config = dict(
    num_attention_heads=6,
    intermediate_size=1536,
    vocab_size=7423,
    norm='layernorm',
    norm_eps=1e-05,
    attn_scale=0.125,
    parallel_block=False,
    init='uniform',
    init_std_qkv=0.0287,
    warmup_steps=412,
    batch_tokens=32768,
)
Each number is 200 + 30 x the weight over its row's rms, rounded and kept within 0 to 999. Layers, rows and columns count from 0. The size before them is the row's rms in percent of the matrix's.

# down: layer 3 MLP down (transposed), 1536x384, rms 0.0368, rows 553-588, columns 96-191
# up: layer 3 MLP up, 1536x384, rms 0.0492, rows 554-589, columns 96-191
down553,094,181,191,214,213,167,196,243,177,238,227,183,197,190,194,211,207,162,222,198,219,211,237,204,245,211,174,228,197,171,187,211,214,174,165,196,208,194,225,229,163,197,201,176,154,130,209,244,212,222,194,286,192,187,215,148,210,166,179,245,152,165,165,150,221,240,287,228,229,190,218,235,167,227,174,184,210,204,222,172,203,198,201,246,189,214,207,214,173,151,252,214,177,206,161,274,206
up554,077,220,148,158,200,266,242,145,189,214,229,220,189,201,215,186,192,221,165,163,181,227,261,164,247,240,216,235,188,178,193,151,221,202,270,233,161,208,201,228,180,163,253,231,171,165,247,187,252,206,214,183,201,225,166,146,247,225,207,214,243,209,161,252,147,195,220,152,183,194,200,163,239,243,244,191,228,158,201,141,190,194,279,268,196,223,233,234,201,209,271,188,168,204,160,188,199
down554,067,188,234,240,198,161,179,222,198,193,159,193,195,169,194,207,200,202,242,263,242,169,133,214,148,143,185,204,230,252,208,244,160,230,153,177,218,169,203,149,205,229,168,192,228,220,140,204,152,206,159,202,177,194,228,251,164,171,195,194,139,203,251,159,232,191,184,247,225,203,203,226,175,197,184,208,171,257,212,278,187,201,134,150,176,179,196,165,196,180,154,229,226,222,243,185,204
up555,137,169,255,220,227,202,225,196,203,221,200,207,177,208,162,191,186,224,188,222,156,244,250,177,254,242,222,192,224,180,231,171,183,158,208,212,211,219,160,220,193,240,242,171,188,201,192,174,213,202,195,168,193,186,160,183,148,166,207,226,178,228,213,235,243,253,172,219,223,233,217,193,204,117,212,212,203,200,190,200,224,186,273,221,226,172,233,164,143,215,190,221,251,250,188,257,212
down555,141,256,171,187,187,181,204,165,204,161,214,237,184,173,238,254,247,210,229,156,196,150,197,212,206,205,201,216,221,227,166,217,193,202,185,186,196,227,220,202,174,190,158,169,233,148,173,202,192,179,234,185,177,211,184,174,200,184,232,151,243,144,167,176,211,177,259,218,132,199,205,201,213,254,241,205,238,219,176,185,211,165,172,159,194,212,213,188,232,180,187,187,154,193,200,180,201
up556,096,216,199,183,189,251,199,147,205,168,208,212,214,142,209,215,218,228,195,242,186,232,170,192,191,241,200,202,248,181,205,191,220,171,200,193,216,219,228,237,242,178,256,206,212,166,164,188,202,190,238,240,248,207,134,170,170,251,188,256,172,196,185,189,153,202,231,186,212,218,183,220,237,200,225,166,187,183,268,226,212,198,215,223,227,213,195,199,238,189,178,173,213,218,173,211,195
down556,086,182,196,193,203,159,201,229,158,256,194,179,215,248,238,201,202,176,185,157,209,197,215,196,212,164,195,216,177,217,199,211,184,218,174,231,159,178,171,185,169,211,155,202,207,226,215,232,153,180,156,158,184,221,292,247,244,169,227,160,249,188,226,193,275,149,166,215,194,198,190,169,151,236,161,240,235,215,127,197,197,202,197,189,180,192,215,215,169,221,209,240,187,182,239,192,188
up557,122,215,221,230,204,176,181,233,194,241,177,187,192,214,187,195,218,206,196,201,179,217,210,217,180,223,164,171,209,236,227,181,194,193,236,215,224,209,226,210,225,277,201,258,185,239,189,158,176,226,213,189,208,223,168,232,137,168,217,189,254,204,235,221,203,198,164,175,197,263,155,189,173,175,213,162,221,223,173,237,208,196,234,244,229,191,176,225,147,184,261,170,200,174,157,201,185
down557,124,227,132,182,171,190,209,200,158,188,216,206,201,158,200,219,216,195,188,190,257,203,197,206,204,172,245,227,178,174,137,234,178,219,173,164,187,159,126,193,152,139,193,141,197,174,203,241,210,154,164,208,193,195,252,175,235,212,199,196,151,215,178,178,247,163,250,220,171,164,216,208,191,209,232,194,178,208,210,208,209,177,195,153,173,191,189,159,229,213,140,209,230,204,249,195,207
up558,149,227,172,208,208,239,187,223,236,209,177,227,228,244,157,209,160,183,196,217,223,227,169,149,164,238,209,162,226,243,198,219,218,197,194,172,196,234,213,172,246,184,170,224,158,182,198,205,223,192,200,144,149,219,199,185,210,221,188,252,208,183,152,258,258,202,152,201,207,143,223,176,202,156,226,167,206,211,200,242,180,190,228,220,221,181,188,142,198,216,174,188,255,157,205,169,205
down558,168,174,203,205,225,186,205,177,139,183,183,191,169,154,254,185,213,231,206,186,178,177,206,207,220,153,200,237,180,170,225,218,207,255,213,223,195,172,179,214,149,222,199,172,262,199,201,207,155,231,199,249,249,185,201,202,190,186,213,176,176,211,275,153,167,190,242,199,190,224,174,234,206,240,155,245,189,210,219,151,230,236,183,192,156,214,221,275,227,196,223,206,158,227,188,222,213
up559,115,244,142,197,168,197,189,160,159,192,192,147,256,235,182,205,146,210,230,253,179,185,166,194,223,163,220,208,218,200,175,172,179,255,189,189,194,171,137,217,198,196,169,227,225,176,200,147,168,213,198,221,225,213,231,235,229,209,268,148,209,197,195,230,190,214,183,154,211,186,199,200,153,186,205,178,214,222,229,231,211,193,233,181,181,229,202,205,229,245,173,139,234,190,217,173,201
down559,114,157,264,219,218,205,203,233,211,199,228,225,141,183,213,196,244,183,174,180,211,229,183,203,191,252,162,204,164,181,219,229,192,179,204,221,219,226,241,186,172,174,212,181,170,214,215,222,257,221,199,139,178,191,160,128,183,200,144,220,166,222,192,179,193,208,212,243,187,225,224,213,254,206,220,224,201,166,180,190,161,224,172,205,227,169,174,192,170,171,211,203,153,193,169,259,201
up560,098,234,187,213,171,184,226,244,218,157,257,225,188,239,179,194,193,209,263,168,184,221,215,204,228,181,179,226,202,193,215,177,159,188,172,212,184,198,207,169,232,192,231,219,191,201,190,190,191,188,209,230,222,203,173,248,251,169,142,204,188,199,132,190,181,200,167,148,188,173,223,150,191,191,208,184,167,279,205,234,208,222,204,175,187,225,215,157,204,182,224,232,185,241,199,216,201
down560,095,179,194,212,209,203,177,181,185,252,139,185,162,179,237,221,188,188,116,217,204,190,177,187,168,217,206,182,228,206,193,247,234,196,219,191,182,225,204,220,185,187,194,166,209,205,205,220,198,198,191,216,191,220,239,191,178,207,230,176,216,174,247,211,196,205,186,241,217,240,205,265,205,215,160,200,235,172,190,156,204,178,187,221,200,166,166,238,208,211,166,175,215,168,191,208,208
up561,085,182,258,193,239,193,232,179,161,169,190,205,200,219,217,181,197,194,188,234,208,207,142,196,191,180,175,158,200,216,260,175,179,154,190,173,214,209,231,153,236,234,186,196,185,201,179,201,176,215,203,150,175,162,218,197,156,205,228,165,148,181,218,169,217,239,148,178,260,181,190,208,189,232,195,199,200,217,193,193,185,147,205,236,175,208,177,210,179,204,221,183,228,197,214,147,242
down561,077,185,154,199,142,202,178,221,215,234,192,199,210,185,202,226,229,192,225,202,197,214,262,189,197,235,213,227,202,181,156,233,240,222,202,247,172,185,147,254,169,166,193,204,214,196,213,206,230,195,194,246,224,231,194,207,237,202,190,207,236,211,180,233,167,188,234,237,132,216,210,190,204,172,180,212,216,185,215,196,190,258,208,167,218,179,190,207,216,188,186,218,215,213,175,240,202
up562,112,180,212,225,202,203,193,178,203,228,179,222,139,193,173,164,187,226,192,234,215,215,234,179,198,174,205,201,206,191,253,209,187,227,245,218,223,225,146,184,224,206,243,163,243,145,219,251,218,192,201,159,126,241,180,202,232,218,215,178,190,202,215,235,156,195,223,179,274,190,193,220,165,225,160,217,184,156,184,123,218,179,160,267,177,158,230,180,227,131,205,129,177,154,185,166,166
down562,112,206,165,163,218,220,201,241,182,164,234,154,212,209,195,266,197,166,184,209,174,191,214,247,198,237,191,181,208,206,154,202,175,198,186,182,151,183,241,207,163,179,146,267,168,240,199,124,190,201,186,220,217,138,241,217,171,150,172,194,227,211,218,183,228,182,169,205,159,238,205,190,218,195,221,191,245,199,214,274,178,199,230,131,196,197,170,217,158,245,214,265,218,233,256,234,225
up563,072,157,254,186,228,186,214,159,133,182,223,190,207,178,159,219,183,190,176,192,238,204,214,139,175,201,185,263,138,185,158,170,201,202,188,200,214,206,202,183,220,183,186,229,192,206,249,236,198,220,223,165,250,182,223,212,177,196,191,168,161,220,214,213,219,257,210,202,187,163,197,194,156,215,164,205,214,185,168,244,192,183,173,227,175,216,204,205,183,245,172,172,217,213,183,216,217
down563,064,229,168,215,182,212,190,234,230,237,145,204,189,212,238,177,211,228,212,214,164,195,200,254,230,171,213,138,248,223,264,229,206,216,219,212,210,212,185,216,183,230,203,161,233,176,125,154,182,205,144,217,175,247,175,184,246,227,189,220,218,198,159,187,214,157,226,194,221,236,184,194,231,172,206,199,151,213,243,147,202,198,193,215,250,184,180,196,221,166,208,213,181,158,240,181,184
up564,074,240,178,151,226,240,222,192,269,174,175,181,126,196,252,223,183,185,189,193,159,188,219,204,216,259,182,214,185,222,182,178,243,231,234,165,207,238,203,203,142,219,181,170,160,191,220,182,277,197,237,187,252,219,189,184,167,208,265,251,221,267,185,213,254,187,168,212,122,216,182,164,216,186,209,210,213,231,197,200,173,209,182,192,182,244,194,206,184,163,183,180,228,176,161,189,185
down564,067,188,213,254,189,183,176,196,161,238,237,233,276,195,150,168,210,194,183,208,247,207,188,167,174,141,183,178,197,190,224,209,140,174,182,250,197,157,207,184,257,165,223,199,259,220,175,217,128,169,176,210,156,191,214,230,230,207,150,148,209,129,200,204,147,199,223,194,248,165,220,204,166,225,190,189,188,160,195,221,233,217,234,219,220,140,198,180,224,255,183,198,190,239,228,184,199
up565,090,198,171,236,186,221,150,143,138,232,191,205,192,200,182,266,204,229,136,227,245,201,230,211,182,233,219,161,183,205,155,210,198,179,214,181,223,190,187,247,196,255,230,176,183,157,211,213,215,185,155,254,212,176,189,147,140,162,234,142,259,158,214,245,200,180,266,212,165,210,165,204,243,221,190,155,205,213,182,243,162,205,200,155,188,174,210,244,254,190,247,199,191,185,135,178,238
down565,085,164,226,187,194,178,239,226,257,172,189,186,228,180,228,159,165,171,246,186,176,190,159,154,227,167,202,244,190,208,249,158,203,193,199,234,189,225,253,180,203,163,188,241,214,222,174,196,186,234,255,134,194,229,196,253,245,254,174,250,135,235,180,154,192,249,128,174,232,190,244,209,168,172,206,231,208,200,228,177,232,184,185,252,197,248,211,166,154,216,148,193,195,210,249,187,169
up566,103,232,212,205,214,209,163,213,191,207,152,243,186,198,182,177,188,207,151,155,198,183,197,244,208,203,202,208,202,188,229,204,210,168,197,159,235,175,208,172,146,213,212,193,202,199,189,278,239,205,229,167,170,170,172,163,160,216,157,209,272,184,139,237,220,207,228,198,206,226,224,176,210,204,223,238,180,268,169,207,187,173,209,247,157,220,228,195,234,178,200,214,226,181,228,191,235
down566,099,191,195,191,145,210,230,171,219,175,229,155,195,207,223,232,231,183,244,210,185,220,171,172,179,200,199,179,233,218,207,202,175,191,207,231,184,208,187,266,239,192,216,174,227,186,208,176,163,211,207,217,233,182,202,241,219,194,232,185,132,197,295,162,173,212,151,209,189,188,175,204,180,227,195,174,198,130,234,183,191,223,193,132,266,205,175,201,201,223,200,164,169,247,181,205,200
up567,110,191,223,178,191,202,208,229,192,223,148,250,139,184,202,203,190,200,187,193,150,207,168,166,182,168,203,208,243,211,167,168,199,205,178,229,188,221,131,190,216,149,213,249,224,176,182,171,197,194,204,177,185,171,234,217,219,169,183,165,149,165,154,269,189,154,214,272,211,172,215,213,171,249,213,201,176,186,238,222,206,185,232,225,184,245,171,213,172,176,193,207,174,201,242,168,209
down567,105,212,210,177,239,173,192,201,215,166,221,174,229,202,190,213,217,213,186,200,261,187,205,204,192,242,188,177,171,177,241,207,199,221,210,178,148,229,255,190,203,247,222,137,214,210,242,235,180,206,171,214,197,270,127,176,188,216,190,245,240,224,249,178,200,242,179,177,215,223,189,199,197,164,181,207,267,209,131,179,198,222,178,182,188,152,242,188,203,210,194,168,227,171,184,200,206
up568,137,200,203,226,202,242,185,216,147,190,221,175,212,151,156,237,127,173,200,230,123,189,182,167,272,176,211,183,192,243,203,202,143,165,244,193,224,192,242,169,149,198,195,174,233,171,187,169,192,226,214,209,170,213,190,185,176,231,197,194,218,165,164,234,188,223,261,152,212,210,228,186,170,189,257,191,245,244,175,180,154,186,202,190,159,230,200,221,190,153,174,222,184,178,174,212,198
down568,136,227,174,148,202,167,229,166,246,200,208,236,175,257,237,182,244,201,187,164,227,210,246,195,134,215,174,160,178,174,206,207,193,169,153,195,179,226,197,207,259,202,239,210,155,242,185,249,231,142,186,193,212,167,162,205,197,138,212,193,152,201,243,159,193,177,156,218,162,250,195,235,197,221,176,241,124,164,208,188,244,234,206,206,217,208,192,194,210,211,244,164,182,209,185,224,187
up569,074,209,265,142,174,209,222,125,198,202,178,202,191,197,172,208,226,212,202,262,196,225,194,220,204,206,199,208,168,217,227,162,233,229,188,234,209,239,210,170,215,171,208,239,210,171,205,230,214,169,219,203,237,194,153,190,178,221,187,152,262,221,134,185,183,182,189,222,214,180,193,152,185,235,211,213,144,192,177,183,205,207,246,155,188,183,222,215,164,214,175,182,238,235,244,207,223
down569,068,163,140,262,224,208,181,252,180,186,205,204,205,200,226,195,169,193,181,155,211,173,200,207,202,190,199,212,218,163,152,239,164,193,192,201,203,170,205,210,198,206,190,164,205,223,169,165,170,230,181,185,179,234,244,197,216,159,200,244,136,181,244,224,203,203,200,189,194,209,223,255,243,171,201,206,290,196,206,202,170,210,137,252,203,207,174,192,201,188,226,211,143,203,152,224,189
up570,101,175,155,209,124,203,185,159,225,190,178,212,208,202,209,195,206,218,141,219,197,236,207,199,187,188,219,229,219,238,191,183,180,234,216,113,247,207,215,167,155,217,187,175,175,143,229,153,201,217,182,192,247,208,234,147,184,204,225,245,127,201,187,200,288,185,241,214,194,217,175,224,176,249,232,161,207,254,210,199,207,243,214,192,146,189,186,188,210,201,226,168,221,194,210,178,183
down570,095,203,240,202,268,199,210,234,160,207,186,168,195,181,167,179,201,187,260,211,178,207,200,214,228,224,197,178,186,188,219,213,220,207,199,276,195,179,166,225,203,171,201,236,229,218,171,277,219,184,231,226,167,164,171,251,246,178,164,181,258,230,181,191,119,212,191,198,228,205,245,150,209,148,182,226,189,156,208,216,193,152,194,227,229,200,212,231,207,222,191,201,178,215,186,231,220
up571,121,196,178,237,261,192,209,188,236,177,187,237,196,215,188,227,194,222,195,192,189,223,211,128,172,179,198,201,235,196,256,191,203,222,193,172,213,230,221,218,184,215,197,167,180,164,196,219,129,219,205,173,221,186,217,203,195,238,221,197,247,195,168,193,203,190,197,172,237,151,190,211,206,154,196,181,145,228,227,223,239,167,219,272,238,175,203,202,194,193,280,158,166,198,214,203,246
down571,120,226,212,163,126,216,182,200,188,197,206,168,185,193,218,167,197,175,207,204,221,162,215,294,213,233,206,220,196,224,172,211,167,169,206,175,183,207,184,177,229,217,213,202,197,219,197,198,305,177,197,274,164,224,210,184,210,173,209,196,181,210,229,200,192,228,229,240,189,249,228,185,191,224,215,188,230,134,188,210,180,244,191,156,171,201,190,166,186,176,152,224,220,155,215,219,190
up572,083,198,147,194,200,268,209,219,139,176,201,174,219,202,195,239,220,199,236,211,195,175,245,282,184,174,166,195,254,183,258,168,126,187,246,237,175,177,231,194,235,209,260,236,208,216,186,199,211,227,180,224,191,243,202,171,194,235,196,191,241,217,182,150,198,225,194,178,216,190,236,232,241,237,207,213,191,173,236,236,191,178,224,258,229,190,180,169,174,215,263,198,177,186,176,169,216
down572,076,192,226,193,194,146,204,206,265,181,203,233,183,175,183,158,190,218,159,197,195,214,160,111,196,225,244,208,168,247,151,249,244,193,174,166,231,231,185,197,163,217,164,145,202,187,210,180,195,176,205,148,223,182,170,219,214,154,218,175,183,203,214,243,217,184,172,216,189,244,153,163,175,182,164,192,208,242,172,167,219,230,210,119,168,205,211,219,214,182,163,203,243,184,206,226,188
up573,123,227,193,186,165,137,216,200,212,195,193,178,208,132,179,253,189,263,190,207,181,199,140,100,231,175,200,236,184,227,201,231,245,254,163,188,199,207,186,243,225,139,201,233,262,146,212,156,184,257,172,207,253,188,195,215,208,197,207,162,178,196,201,206,234,247,223,182,212,196,220,211,240,123,245,197,114,133,186,190,200,189,284,274,215,216,220,185,203,175,222,148,178,227,210,203,167
down573,141,161,182,244,216,258,191,185,170,206,204,215,192,272,235,179,169,208,174,181,209,194,239,271,181,206,228,204,226,233,231,164,209,155,240,206,191,159,216,155,202,239,170,208,131,226,203,226,229,140,213,207,167,216,219,171,177,180,195,243,225,200,203,216,163,132,190,195,182,201,156,180,168,244,200,199,282,239,222,182,211,227,177,171,218,155,209,180,209,208,185,258,239,191,246,201,225
up574,098,187,216,189,214,242,177,184,185,186,180,148,141,171,240,188,205,202,145,234,148,179,190,178,266,212,157,177,198,193,265,228,207,195,171,178,250,192,202,218,190,212,177,195,145,208,223,214,184,225,202,203,221,205,155,216,247,243,237,209,126,276,171,200,211,168,245,200,215,226,252,201,148,205,176,195,213,149,197,203,226,196,167,279,210,221,222,212,200,150,220,236,158,200,161,211,200
down574,090,214,175,203,176,163,179,200,208,231,197,251,274,215,138,222,208,187,241,180,223,219,235,211,144,180,257,258,208,197,134,143,205,219,234,198,144,211,225,189,210,178,238,216,235,166,181,182,246,158,214,191,223,202,217,187,183,170,179,192,240,131,213,203,181,210,141,176,166,186,138,207,203,182,238,204,160,280,206,189,166,177,254,131,204,188,182,189,164,218,204,156,246,166,255,149,204
up575,080,216,233,228,161,179,155,186,168,190,225,199,243,220,183,250,219,142,129,225,206,209,195,209,176,176,148,243,167,225,183,185,204,181,223,152,251,219,199,265,177,177,233,188,187,219,199,263,202,214,227,250,173,234,216,133,208,194,205,182,214,206,193,199,178,252,222,174,194,225,165,188,210,158,207,262,214,236,189,229,166,216,156,222,195,134,228,186,214,181,218,215,164,220,192,155,231
down575,072,187,160,194,242,193,231,226,247,251,174,195,176,181,177,149,198,276,254,201,212,185,218,136,206,234,240,152,221,205,230,180,185,195,195,241,173,190,216,151,217,230,178,223,191,185,222,147,194,177,173,149,217,166,185,251,160,236,209,223,198,160,204,193,229,152,175,218,222,184,239,230,192,231,177,155,177,137,212,177,197,213,214,168,199,265,165,203,204,209,162,215,205,203,184,230,159
up576,075,217,173,194,162,216,209,166,188,208,186,162,127,207,185,180,235,230,151,186,188,210,191,238,191,222,180,232,224,162,215,185,183,205,265,232,197,183,146,196,240,156,190,212,169,166,214,206,202,166,223,260,192,216,172,180,206,215,137,134,230,226,266,170,205,205,188,189,161,197,174,193,220,188,280,174,159,218,187,207,172,202,228,259,156,120,239,133,195,190,241,215,206,208,152,167,267
down576,070,154,221,214,236,211,194,219,203,180,207,238,264,177,203,242,149,183,244,231,215,202,209,143,200,193,236,190,143,239,185,196,207,210,113,194,219,226,242,201,155,255,205,216,244,221,175,191,202,251,182,140,189,194,189,218,206,172,243,283,187,195,122,236,171,205,213,201,249,213,233,213,176,212,137,227,243,172,206,229,236,191,157,156,237,261,195,270,226,202,162,159,183,201,232,244,146
up577,095,219,185,203,233,164,221,199,162,174,187,176,190,225,169,148,193,234,217,219,227,198,211,192,137,236,210,179,208,191,254,143,253,149,239,229,190,202,171,197,173,255,156,225,253,101,214,215,190,216,207,115,229,180,207,222,247,164,191,181,233,160,182,269,214,249,209,211,220,215,223,202,149,165,98,177,164,218,210,195,201,209,199,206,197,206,267,190,172,241,288,203,176,239,188,183,201
down577,089,174,209,216,123,260,169,186,222,222,205,203,197,161,240,223,206,171,164,194,185,195,198,209,256,170,170,255,183,209,150,253,141,223,181,179,205,201,233,182,251,160,246,159,173,261,190,173,190,178,198,266,156,196,206,178,186,229,220,224,195,268,242,112,189,150,201,221,163,198,172,205,249,216,262,222,221,179,203,219,220,177,197,170,183,222,158,222,208,170,131,198,235,189,232,212,231
up578,105,161,203,191,231,229,203,199,229,226,174,258,197,181,199,255,159,185,209,254,216,206,168,161,168,141,223,197,154,208,203,186,247,184,231,208,213,247,165,173,209,221,190,190,198,230,195,216,209,213,192,224,189,250,197,284,200,198,259,148,225,186,200,208,220,189,201,222,208,159,205,224,241,198,234,179,111,210,182,157,257,186,203,240,182,201,222,202,188,166,227,199,170,148,217,215,222
down578,107,244,204,198,167,167,225,195,207,155,197,150,233,187,216,151,227,239,177,183,173,194,246,231,221,214,139,204,220,216,176,218,134,231,184,204,150,166,209,233,187,208,177,207,195,177,197,170,192,209,219,192,213,138,182,138,222,172,169,232,189,254,188,189,188,189,206,162,193,251,204,160,143,203,153,229,268,203,215,247,149,191,206,141,216,153,194,185,188,244,202,216,196,221,186,187,163
up579,138,261,232,189,177,220,183,249,215,219,260,178,223,205,200,224,189,218,175,139,143,185,237,191,206,192,218,226,173,191,207,171,203,240,219,191,184,250,183,170,196,241,153,253,176,143,208,192,227,205,206,190,178,178,203,205,211,218,116,156,191,245,158,170,199,227,272,197,196,184,172,213,165,195,185,187,172,163,213,236,193,153,252,219,164,253,226,167,193,190,241,126,236,188,183,182,179
down579,128,202,204,172,191,215,194,163,197,219,156,147,165,152,215,180,218,195,224,193,252,201,183,160,205,188,158,179,213,210,180,196,173,178,196,233,237,154,228,188,177,110,233,153,240,201,136,240,185,137,215,120,198,203,173,207,204,190,222,230,207,140,228,238,168,201,137,207,178,218,188,216,208,218,243,192,209,246,204,201,134,239,165,207,214,202,167,175,244,204,197,237,214,179,196,165,202
up580,071,179,193,209,211,165,227,257,145,181,204,185,207,236,257,160,278,147,186,157,200,184,211,136,221,159,254,225,177,179,229,177,197,168,213,223,161,210,180,245,216,244,225,167,159,163,172,221,174,192,196,171,227,184,166,255,198,138,174,222,239,216,221,209,188,162,203,198,227,205,222,141,202,201,134,184,186,196,205,211,222,185,141,233,172,201,223,213,172,207,180,246,195,155,219,220,213
down580,063,219,225,174,186,253,188,165,254,194,207,189,218,148,164,244,125,239,195,211,206,204,194,253,160,249,181,157,207,206,179,210,212,235,190,154,239,192,228,161,174,182,181,236,241,240,241,205,210,208,192,226,177,210,222,129,215,279,205,185,189,177,211,181,212,218,206,196,165,204,189,280,192,196,243,218,197,228,211,177,202,235,261,183,200,201,174,178,213,203,250,168,212,266,196,186,158
up581,069,188,181,211,221,186,149,182,242,147,181,186,209,181,238,204,170,234,191,167,168,166,167,189,212,232,225,196,191,151,200,264,185,216,214,150,252,189,218,173,212,215,248,190,241,239,247,235,209,202,162,129,164,212,187,203,260,165,160,161,223,158,180,194,141,144,183,228,157,208,183,208,201,215,240,225,140,183,226,240,202,202,133,213,222,214,213,181,212,210,182,234,268,206,201,162,196
down581,064,209,216,192,165,219,246,232,169,241,210,224,206,209,158,203,213,193,194,238,229,235,237,198,202,193,204,214,194,258,199,155,214,186,175,237,170,198,183,223,185,198,170,219,185,166,132,170,197,207,246,247,205,199,197,172,143,230,219,224,172,210,221,218,239,238,237,158,227,201,202,208,225,200,182,196,261,217,189,156,199,171,266,197,186,182,191,220,194,192,255,178,125,193,195,225,192
up582,116,161,229,195,192,242,240,199,214,224,198,169,145,189,239,211,186,230,231,190,217,252,233,225,140,185,174,186,155,181,191,228,210,257,198,225,187,210,259,197,168,163,214,205,218,194,195,160,252,203,175,197,142,172,187,188,216,224,224,203,248,243,204,193,278,214,222,218,200,211,269,168,212,247,166,214,168,217,198,236,197,174,173,226,182,232,234,194,196,211,214,162,193,252,177,188,177
down582,129,192,202,198,180,176,184,183,183,161,207,237,220,243,149,180,211,197,149,229,197,177,174,162,241,186,204,201,275,216,216,165,198,169,196,217,214,166,147,187,229,216,203,211,138,202,177,218,165,202,243,204,268,229,221,230,198,174,198,194,141,151,217,195,146,164,179,192,191,180,120,245,165,173,252,174,209,227,224,169,224,236,219,193,220,181,163,162,206,158,189,214,220,154,185,231,233
up583,099,209,240,208,241,202,184,186,234,174,190,179,263,221,220,220,171,194,199,210,182,260,196,145,190,148,194,171,198,203,177,247,161,176,232,205,186,201,190,203,220,156,259,226,251,194,198,207,214,194,213,164,157,228,140,216,228,212,134,235,221,227,232,178,161,144,207,222,258,185,224,211,220,210,255,227,205,203,216,227,172,278,195,145,199,229,225,188,205,193,247,190,205,150,181,180,149
down583,095,207,169,184,159,182,238,214,190,224,209,208,149,204,203,202,217,195,220,183,202,139,219,217,190,240,175,242,182,218,251,147,246,247,189,204,205,165,220,234,180,244,161,164,139,221,210,157,195,194,203,225,228,198,264,181,190,166,263,179,201,181,164,196,248,252,169,186,171,196,186,190,173,204,172,187,182,210,177,151,231,146,225,235,213,179,170,208,196,209,182,210,201,248,203,234,247
up584,062,223,225,209,192,213,168,172,163,243,181,175,250,247,213,179,206,186,252,242,271,155,168,149,232,215,175,196,239,186,234,232,161,237,167,211,173,210,194,212,136,265,197,231,247,186,240,217,240,204,119,171,238,240,220,198,255,164,205,174,153,199,198,220,196,223,142,209,173,216,206,212,120,227,209,233,198,163,127,170,210,245,223,162,140,237,203,223,165,228,258,234,227,141,194,246,199
down584,054,179,166,202,204,192,229,229,237,170,205,211,186,145,207,208,200,200,168,170,140,240,237,240,176,177,216,199,187,214,184,170,222,171,228,197,243,202,224,200,253,140,221,172,148,196,154,187,168,224,299,204,148,169,177,212,165,240,184,231,252,168,210,199,202,168,282,190,226,191,193,166,264,200,183,182,194,224,268,236,197,162,171,215,253,192,195,176,243,197,175,163,184,247,202,135,193
up585,087,195,219,199,199,159,264,178,162,168,186,163,175,209,208,228,194,226,202,253,210,200,214,176,145,192,178,162,178,203,234,227,237,177,190,221,225,236,204,188,203,222,166,237,205,212,198,249,200,202,213,179,198,245,163,158,214,201,195,168,210,170,195,195,215,178,158,207,158,185,158,231,286,180,122,153,208,142,199,147,160,208,159,209,193,207,222,183,187,249,177,211,243,150,167,183,203
down585,080,203,193,203,190,226,173,210,229,207,207,214,241,176,200,189,212,183,197,171,193,193,177,216,246,236,264,245,214,208,170,182,162,212,213,194,165,172,171,219,213,209,197,169,186,190,189,165,211,195,184,194,170,169,213,211,172,220,203,227,172,261,175,201,202,223,238,219,236,222,270,177,136,238,268,217,203,228,200,236,255,209,223,203,184,211,164,220,197,124,215,203,160,268,216,217,198
up586,065,207,244,202,192,196,245,187,182,191,221,234,163,187,220,188,174,174,124,201,207,181,185,176,177,179,178,227,260,197,229,209,161,222,171,149,199,159,211,251,179,185,190,174,149,155,239,181,203,166,208,160,200,179,226,164,252,178,226,189,170,243,185,262,180,165,179,192,230,168,206,213,224,201,240,269,161,245,227,169,191,181,201,203,176,211,199,171,198,164,159,178,237,245,203,183,193
down586,055,212,162,190,203,182,175,225,190,204,152,170,237,197,180,216,198,235,280,201,220,209,231,202,231,214,210,191,146,218,157,200,215,170,229,227,191,243,189,152,198,206,206,213,248,229,158,191,200,228,199,250,200,236,171,204,133,237,179,204,225,169,238,165,213,237,209,196,180,208,189,160,166,207,172,140,258,149,159,226,187,220,218,192,218,167,195,212,194,263,230,175,165,168,184,234,179
up587,130,178,199,189,171,213,221,141,235,231,204,230,195,232,209,224,173,234,196,229,214,233,155,158,170,198,145,265,250,184,184,222,216,163,263,167,183,228,143,202,183,212,186,211,256,205,238,216,204,180,199,193,139,236,242,214,171,240,222,207,201,240,180,162,224,218,223,214,188,210,207,208,185,196,200,186,175,204,245,208,248,248,154,215,198,169,264,219,165,243,272,198,220,198,251,195,162
down587,156,210,184,203,209,191,211,245,178,200,202,166,202,208,183,200,213,159,194,171,181,183,197,228,231,215,233,152,179,218,217,173,187,211,138,260,209,217,230,199,212,207,196,216,190,209,199,169,192,198,183,219,256,169,167,219,225,148,193,197,223,138,211,214,137,185,192,161,208,177,149,202,191,224,243,201,208,199,190,197,178,147,215,220,198,203,120,159,214,137,131,210,202,194,163,220,241
up588,077,236,204,172,157,204,175,188,200,193,225,184,236,182,200,199,215,231,206,260,151,245,154,226,109,172,209,260,181,178,191,203,257,181,175,225,278,221,213,147,228,223,253,231,218,134,195,225,237,240,219,204,189,249,193,176,201,180,204,144,184,162,192,211,167,227,174,206,246,197,223,223,244,169,204,229,223,197,220,222,215,204,161,119,172,256,229,245,204,240,194,167,233,180,185,196,162
down588,070,160,211,231,221,199,223,198,194,220,178,171,165,212,220,189,195,166,185,144,267,162,234,181,295,203,188,171,236,245,220,183,164,212,199,187,127,178,208,236,198,179,165,192,172,268,218,168,174,152,198,162,193,171,218,205,199,197,199,244,222,211,182,200,237,155,199,192,174,225,162,175,209,218,195,176,192,182,175,160,170,222,230,274,234,149,200,147,186,182,208,232,180,193,200,224,221
up589,083,201,202,194,153,212,168,223,207,228,230,214,152,208,138,232,241,198,243,167,193,224,154,206,191,203,178,212,236,186,194,218,189,209,193,169,199,179,197,242,196,194,236,213,180,252,226,212,188,221,167,222,187,186,214,151,190,198,231,175,184,193,248,224,212,232,232,185,183,168,183,207,200,144,223,197,210,181,177,191,161,192,183,168,109,197,172,212,225,240,144,138,193,187,170,129,171